From a checkpoint of a small transformer trained on Wikipedia: tied embeddings.
Each number is 128 + 24 x the weight over its row's rms, rounded and kept within 0 to 255. Layers, rows and columns count from 0. Numbers have three digits each. The size before them is the row's rms in percent of the matrix's.

# layer 5 MLP down (transposed), 512x128, rms 0.184, rows 279-304, columns 0-127
109:114129130166099111164155108124177141099131111167131151092106116107089112154101140090114158092121123172088109120123133121135136097145091105138122138158133104162104159157180140167156145150114139130097139129167102137095134126139103116145141124103162176155139147156182096127157123165085126153094074101139152112128097099105123136167120094127131113146141123128119140116122125112114109098143
097:086100107151117130131132146156103105157128148141118141103081080120160164135144112074158152163148125124113110163094128102152126119147169120128142137163124135064111142125127137135123124121126136127140158143084168077097115141146128117110139168148111165139140086179120093106108137104136140110129157156097111183084103105153138162154139121125139098144132153135126123120157081143119105121132
094:107146119147168097104102136128129129130175135155147169149104108136168153122115143099147114158130064171135133117127133105126096080107129109115109111161137098159153126138106129166129120166157103127075107123128121147134150104125117151107151086146147121189118144125100104170151127107129145123148110136150102132158161177128156097167148134171158151131123141073129132145150122096128137114151
101:157154087146104126143143148156083129146160146057144133135163145108085153129084110133154115087130132179140091108160111115141093131162117108146131106111137178157134100141134125148128146143122121123090102128114154139158170120140090134150105132145100121098114134136150114148125156126078158134145146149080155136114125114150149094108154155155122078159131110144092149119143162122141129150112
094:148120093102136111104136142141108106122139141178144147063120141132122159154121117110082069152121151124171134126145169147137146150191157145143088149139145111184129153120184146104165144121145131123120133087170102145123149102156149131122145116124057118117104127131150148161131144162121138114150162108097124125137140131141131116138142105122106145185159155138119124147124100128106120112137
095:138151070096123105105160098118121127132150140130156142163127117156136132138170166127152143149097173140187143176096137147134166146130109144130140133124144106105114090086114177159144115169145119120146079156102154112108145118186112124148119139118115114124130112133120133148147079134157110077088099087114124135152134122105143083117124109169125154152114128155114157154132148153117124120115
095:158130162159164129130083098128166137146114131052120156097122085125111160118129138102095144117115133134159167147113163110125152170165171122124126140092121118112110111115114129114158105134123106119119124114105061090153138135162151117116123131115140085088155140128138098098128131092152136096151110115131144107111128131131107122098122122130090148140111119106116097102131114156117168198100
100:100144138135128128114107119167162125142098138151136146139148150137118135097148116098144149067136112148129137128141122147105114127152105146170143148133130104112131096120146146131126109127105119114153159067141118134077163145131160157092122139123180147097106124120103206148164166116124108134116153142129145096137140166091116134145141095105114104103105102151064146107149138114139196125143
098:131096104134127161135118118194125111115129104178109131074133140129126092155152153103105096107151142159146072107110148125156148133121125137144122117147183079121135164128137162143154119167136164119154101111127161119139090133112107176114128162111117182149102105126164099111166129116124083172155137117161122137125162139107142117129155128150127123115106096102114125150124167124120106129149
090:084156118121127102124125171101156096143125157123091127151100130167101112098144132181117156117172134138093128127127110136115106117128128135143117094057115165133149127110148169123154106160119149104138126089161138082116102134125153144153085161159076097131158106121166132111103144166130110112098109120117113119133108154107171081104117126128128142114141156104148125118091148141099098128151
102:127131117106134113094112121168108099138146145168147111120114160129136124135148107152135148112161157133142130097128118122170113118129125119132147126115079082122117141122102144145175114105178116136146149104118144121161101078132119121106101053121136130131094152164131082162138073128115107064142096127133129157105106149101127100111118110107083122120139062147126134140127177137110154118115
109:169148199113088103125158190119110141143122144109138124136108118118153122101121109123138143123095103088122163158098122151111153138093140110123118098124135151114151106134132121122143108136170112125157113149131096147098147163182147104181126110155110118146168099126106152127171125126138095121146120088149088108137120148143128171140125134076121183166170126106121154120115108127142141108151
102:161188152146171137142185136096139087110142143153076124139149153098116157154112112144103154114094128157132116126122133135130147091088150122115132137141149121141144119162145104105124134134141158145139147126115170128157101069132158108098144114126137138116107127147132171169102125128132119139162129192117088073091121152154148156157169143141158130120138094102113158127137110161116114126130
089:123142125103098115151108144112095134146123128126086072098151109116110091129167109128133097173136093120075176118122096112114102165164177107120116118123153210090110111128132142166105159131128140133145139137118142117152101119129113156122156141114142132125158062127163122111127151115155115158122111133139072130122129148151142154114082132145144141146101151153147106100155131153128151139120
093:120114115128159114131145142134113127118133100115083139132096144157129176126148101106086120074099103169167143100137124128175146206162149112114165154112132139113123111154128106149122114100120157171115104115101138131168119111127145154109110132151156125097115178115116132146171154111142139139117110096133131143084155125135128147115142126108092140103108174162090131129162096110175137150137
100:113110090114109084191138122159080085116109141150118129084097125143134102148130144119133125153130155087132162121122138142120203085144139109136143115094139135103079107133157133158113132123123104125126117125151143120123137127150115130126159138174163122108124099102156089140090137119122099131135137124142114118163160098150130106104164127133086128195159110133129104111122104160121144175165
109:140111124124109092146102163141122118139113133086108087119168130103149143144116146116136149135150121090173149132161129062134138128094128108168156158092081125112139117121133088093132111156167137146138087108119084111116166139139095117125092113101133093133105113111097127098136115143138133161123136144163120140105096123168113159117129081152143139112155114110129082102148104143138128191100
112:130168093107125115104106132133120105153096100139139158121108102170119122107138131149145137083157146162117104082153138156122125188124097083114112080091098109141158110151129116125127101130131098109098128105126172151102153139114147131123116089068131149137102162102114126108134153101161124160125137148120178121125132115098130105163096129111083172111115148073141132144100137142108136124150
108:132131114162122156154150146124105160144112112139125100120119109122105105101121085147124084107133124060158154120106105152115073117100081106143129139154129199166136150133113107172168127177111089115128119083133112133111147148099097141122133124077141145121151115109141112130166152079119138106099123114169110153107132163113128120124093137121110130105164118144108141155131135150146111165117
096:138121132129118136116115167107094119114177173176106147130125152153146104149130121103138086118152140147124129140129101120135104142137132177145080096147173111138118164164124173167119107140160100123126124115128124105103120135164159112163144153119093179122128120139121174114130166115137139120107118122153109128166144132073106173163162135155103138105120133084073140148104142112131132084121
101:185126133116128083121113135104157130098137158124106085094147141114127138162095158142146194134122122142131077103152145125127125119142085138150147145127123118105164135154139076162084122100145169112113152123078093091134111156135176139087121137143150119172115169142109141142141121143157110131169129145135141109141113099124075101094160116117119145087156122137111126130143149130136112134111
093:167143094148155135122174156104151108114120141141090103141133167129138133125135120075173103152126114152099154121129100100095162140138144125176126147132119115105103120127092172133183111129098145108169155165137116146128136115159086159155145139139097167129148165151100188147113157133133110092128100104145092091137122123151137109124108091082129144144108115145152141125123114110104115136097
095:123157119109119142103143155150146131155108075133117110109132121091158162125118126122107127126133167073145170109183131113123155103201128152129161138164162130132138131160113105131139151141110089166136111066134115118122126136155153117146109112089101085170122122117099161114122100108145139110135143130092116140113128099081135137110151120161153118139145124090139129104143096089147083125097
098:157089123150117132099114128103110152152132178131163144050092117113146110114160125108120119107131127121153132115132120130108135164083137130105109117110073102144160134156113139121139105163165138160122105115164083157144135116114148133129190128052155085139131121130138121147128130146145118120091118126136136146129124121157139162145177121142131148119161100119150168175092141148143100114127
078:139107105142148139105131129108140087133112156133095168153156136133107158137134146126135107117175133141110136079167117139148122143163124144112148119130134165137131094130170096123107139141137137103181133151109110143108147154163129104123124127140099140158192134146119136162167132154106126156140144125121116179139136164129076144143103144161176123133189142094158183188118128113155124132116
101:129172115140145197156140131098138136146139136110144125141104136100118149121146157134120118103099120112140126172067147072097141136148141162096148125098134157120123122124141126114144113118150147121075136137136155165140129119095112127114113149115147135157109101148133172129116130096114156146103117117186124126155114139104137098150103143126096157118137124183099182063145144126149176150152
# layer 5 MLP up, 512x128, rms 0.181, rows 280-304, columns 0-127
093:120134141134160148163097168102130106090138117121107113099082108112106164112100089138146111175116113163136139193113158136147136075122107162100126114108142105138152114145142114123136128124146155125166103088161105140167143132087119095146154123131150173118157103158146125110148150080141082146132098159126096101120126159163147114130132157133143152160132134134144089095127123143143130108162
101:138125086119125141146149072132150123141118118137111114137140131155131111123119108127174101142151114087105068077121158165150132099110152155115125146128113101167198167119102111128126139106160140147095110142114162102097108109136107112123103142164151122139108106135146123160119113121187123122091104112115102112109106141125146137152116095089172120110160132079159117085168119131109139130147
101:117118097136133102118142136121114055108183155079137138143124144116100127116087084114140101098125141134118138181126119122085114137112145153166118075138104149113074127136155139152126117145176175138123133135134158122131152090119120136136081161154133117143116171139154128142127167098103105154134128160129149147133102154133099107094120123119091104112126141140108143157179134167113116144108
099:122136112135128142189097133166108125172104113084123162127139135122121115184133136172153131131137124094144114162129093094175124098141111096124133112177069128105128107112111076121112146132150122134147107155127152126078153127101117156154109107120101124121127145096178133079119166124152127131119149138107134107122129118153171116119115126157178099103114133167143120146119133173119124123169
097:126110173136143147155125154098132095129140123162115122163129149113161122145116118123144119145106163101135118159137140157091171084092155100083166134144155141138115117144161111101142157136114169145102160161156168122122098109104133168070116161143106131140091109141185112091107109117109140130153146146116144092114171154139170152104128125107113089131125154118119139133104117168126136122167
103:150132093158110110171136109152143112113144143123119128151144119107109086119103150118138143156115080146116081087096138113161128162099140156124142101123140132106097160133127119127122137087129130182102181156129145093115125120114141123105166124151150144095113111072139143073136127182120112114114151163105148120146169131111166143110167127119127126112141165112130143098115080137144081104161
105:113148141160082158102113148092150144146117110106076143178134105159141100101104167110149127125107112127137121119131155137097133121113128137126141128137138161132129121126176133139085065153110141119165081070122196122138147136117091168131136117113108122134192106141101135160138113085153171110146109143143151101129125126139110158128132124129097096165099119120118141113112128155112121128091
099:127109143075131161121116133126165130118087134155085118152141151130095125152130122127128126158135155102144105150112094165144105191110113128148077100119115129080146107122092107103093132144147180124187102160144122093113123124177085134144109094165155120129125130123117079092133144131136130091141135116113146152124131130136133162121165156145131119106130117138118156172145108171170137142114
096:128153119163152122165107143109117102119136094138144141110127145091136124131153139143147110132080154117131137170129108120129090139107076130145124102122125149092118109131128139099094121088159132167119104147140160109099139172142159128127163077159107106123115138111120139144068161129151090159108124134084200130111161174110114117112148098124119121106153127156119164112098168154136125172130
102:107136104148093110119117142200138104126133098136154127144095143098087128146145105127108165144136117146124150134137114149157115138122150096133137172187161117136141087069129115102133141125117082132160151104115132097148149146119116150120161075112160142162126140158129167093094130110149137133135161119109119141060130126119124106154115103084183127138150121102123119156111129132120128130173
101:087162154124111104134114166197140123138104099105164122151119168169096154131079132097116101143134111116103136126111106135099119149129115169136096113131123118146146108113110127138100106119147144149143133084080122155109155153126078149173110179158152143121135117147087123125131159163121120123116142134157151129093122147114112127100118104154084115170117098161104144145104131111139152090164
098:118137118130130121160119116152090144120120139186145141099127135133087109135098143161079115109126106124084127167128150156140067103108092138109126130108125155143121111136174113129124143111121128161120144145157072128100128141090136123186106114128117137084174120105099104142137113188125156144139134093121146136141185157112165139095115116138148140168106174147123089125116102143125108130118
091:146058120166131118115082160098129158143093086137120150161139088116123137119124140169136142106122138140157157171132139114106155136139083164123124129127111107165141087130105128120133127141163104088141163100126116083134096158146155113127134110112138112098148105102101111152108111138082160185146116126096159147108102123143126134116100115109174098137138114146094147176125148114141161119125
091:158152090111120144121150119156112138118117124150152141137124170095121121163143105089119110126086104106082132082134078144150138138159114140127144140136089130171145163092114152105126091100148125154139160135187147119129142178129156130096155133100111122101143112097121129138133099118124147128200157166134116091132149103139170138124103129136135096071154118132158135104144122129111127167147
095:146151104081133114144119112133131135132131067147115097127142140132113125160104145139116169148134126144107128147153143145166119112122123109095152150106147148163094117130124073153128130105141125131076122127073107096132113111089152168134121117105153111118156136172110099153118112095150133108069101174136148102137109161102151138090142109118119150117131131161167171182118159097112150095118
104:122111135156075163121127090120116109127108118081133112166109148148114151160155121123117130121102159091137145154123138130152103109108119115165165103110174094126152142085088137165138120186154134127099092101138104093090109131119122127141138151162144149147148108122130147128106099132123152139136116121147104102072088188117130108163135115109107140162167168163170135148125102140120119119115
102:157130122076146157113121112153125099107095114145119095148155118106152118162131089122096121087108114112136121079091149147154155100104129122143143149160171196149143128111118072071159114112122146142122162085103118113117149097110125106130147123144143145128107146116112086118138122139096131140129150141149153108130163130153118123109157099101124161099125127128169100068107117125119156087137
110:138088135067143149123108092136109133110137110145105068122139144116045141146132123118120110076107102106130163102076158148100128118138152151139164114180128115101123129107106159086125136181128078137107141125135157100150145113110122116133151187126134125113144137096114111108134132111159105121080157122148126141105121150110129126105146102116108148146122127156143116173154129149110118148124
098:167136142116126116145106141166138140097122096106102116136133124108100144151134125157120121110094123141124107128165152137142122106117140101124134103124092128107096148100133117152069173136108157132148133109059108115165134122163109199124060119165165131098093155147143118157112094121135137161131124121137130125158090142151124118151155108150157092105125130087126130115133108161105182133098
103:142121135116123194133138159167100116132158086081137097093125093105069088088121127091122117101108156111069131184148127123105151107145118145126120131143138110140118119093184134149159102159119141114162095157116124133108138082142115095160146159126128140101123139121112085136145140142150142153088152100137132128122143098145127126119121104135135148117089162153115125110114095143111112094146
095:070120154050133151138115097161147106121133075125139117108089133115130107149118125132137131121108110110138101135137143096131137133107102089123107117154136138116145128127130134119155115120136126145139097153190151098123140163131150140137142110102075157116089118141174110122126133146139087113133138159133097184049099114117142160120152105123121126145153131151086108171162155134142136100138
092:155114142119189119141122098125145155118150076136140167157164129116071130123148138115125087167140113132144104087101116154139150109118097124100125139138120177113081126138105133108190117154155105140134158139124154117108108113125098156120105114151155124095094122156148140108086152114107104118134143169155143115110133171107087117119086144147115134116116130135132103153117121157110066137165
096:072128091090101119114126161118132121093132095120190141146148116122136171113129112120115110151147109136088145117120142145165131101131112108101114114161124114137090114096133157103133129137119098122106133167107093093113100127070142157087090124171096151101135101113105183125135155142157133111099153109131098172099141181138147160143141112142156144143098150143142108117133102119107129119157
102:077123118142120128138140139125104094123145109132126101132123123170124141124131119157091065108152126158118159110113150130152145135116143080121160138127122118094125102102142126172112092091149078099162091131065134130133123130112085127141147106135127150132112105110200108158134143148113133105107121134111117138072106153126131181098173110090155124144128115154093132088128106128099109125125
100:113111109126102123104109150161136138122114132129143101143134099078104110168131117109152156168139139132119126129110134176106122088094128119155125101164144130084076130109123114147087149151112119098129136121134102157123131092120177141153160115115168124158110105119159134164118094163156149081087132140142124156132094105144168171097112191124107129140153129129123146148161098137099115086134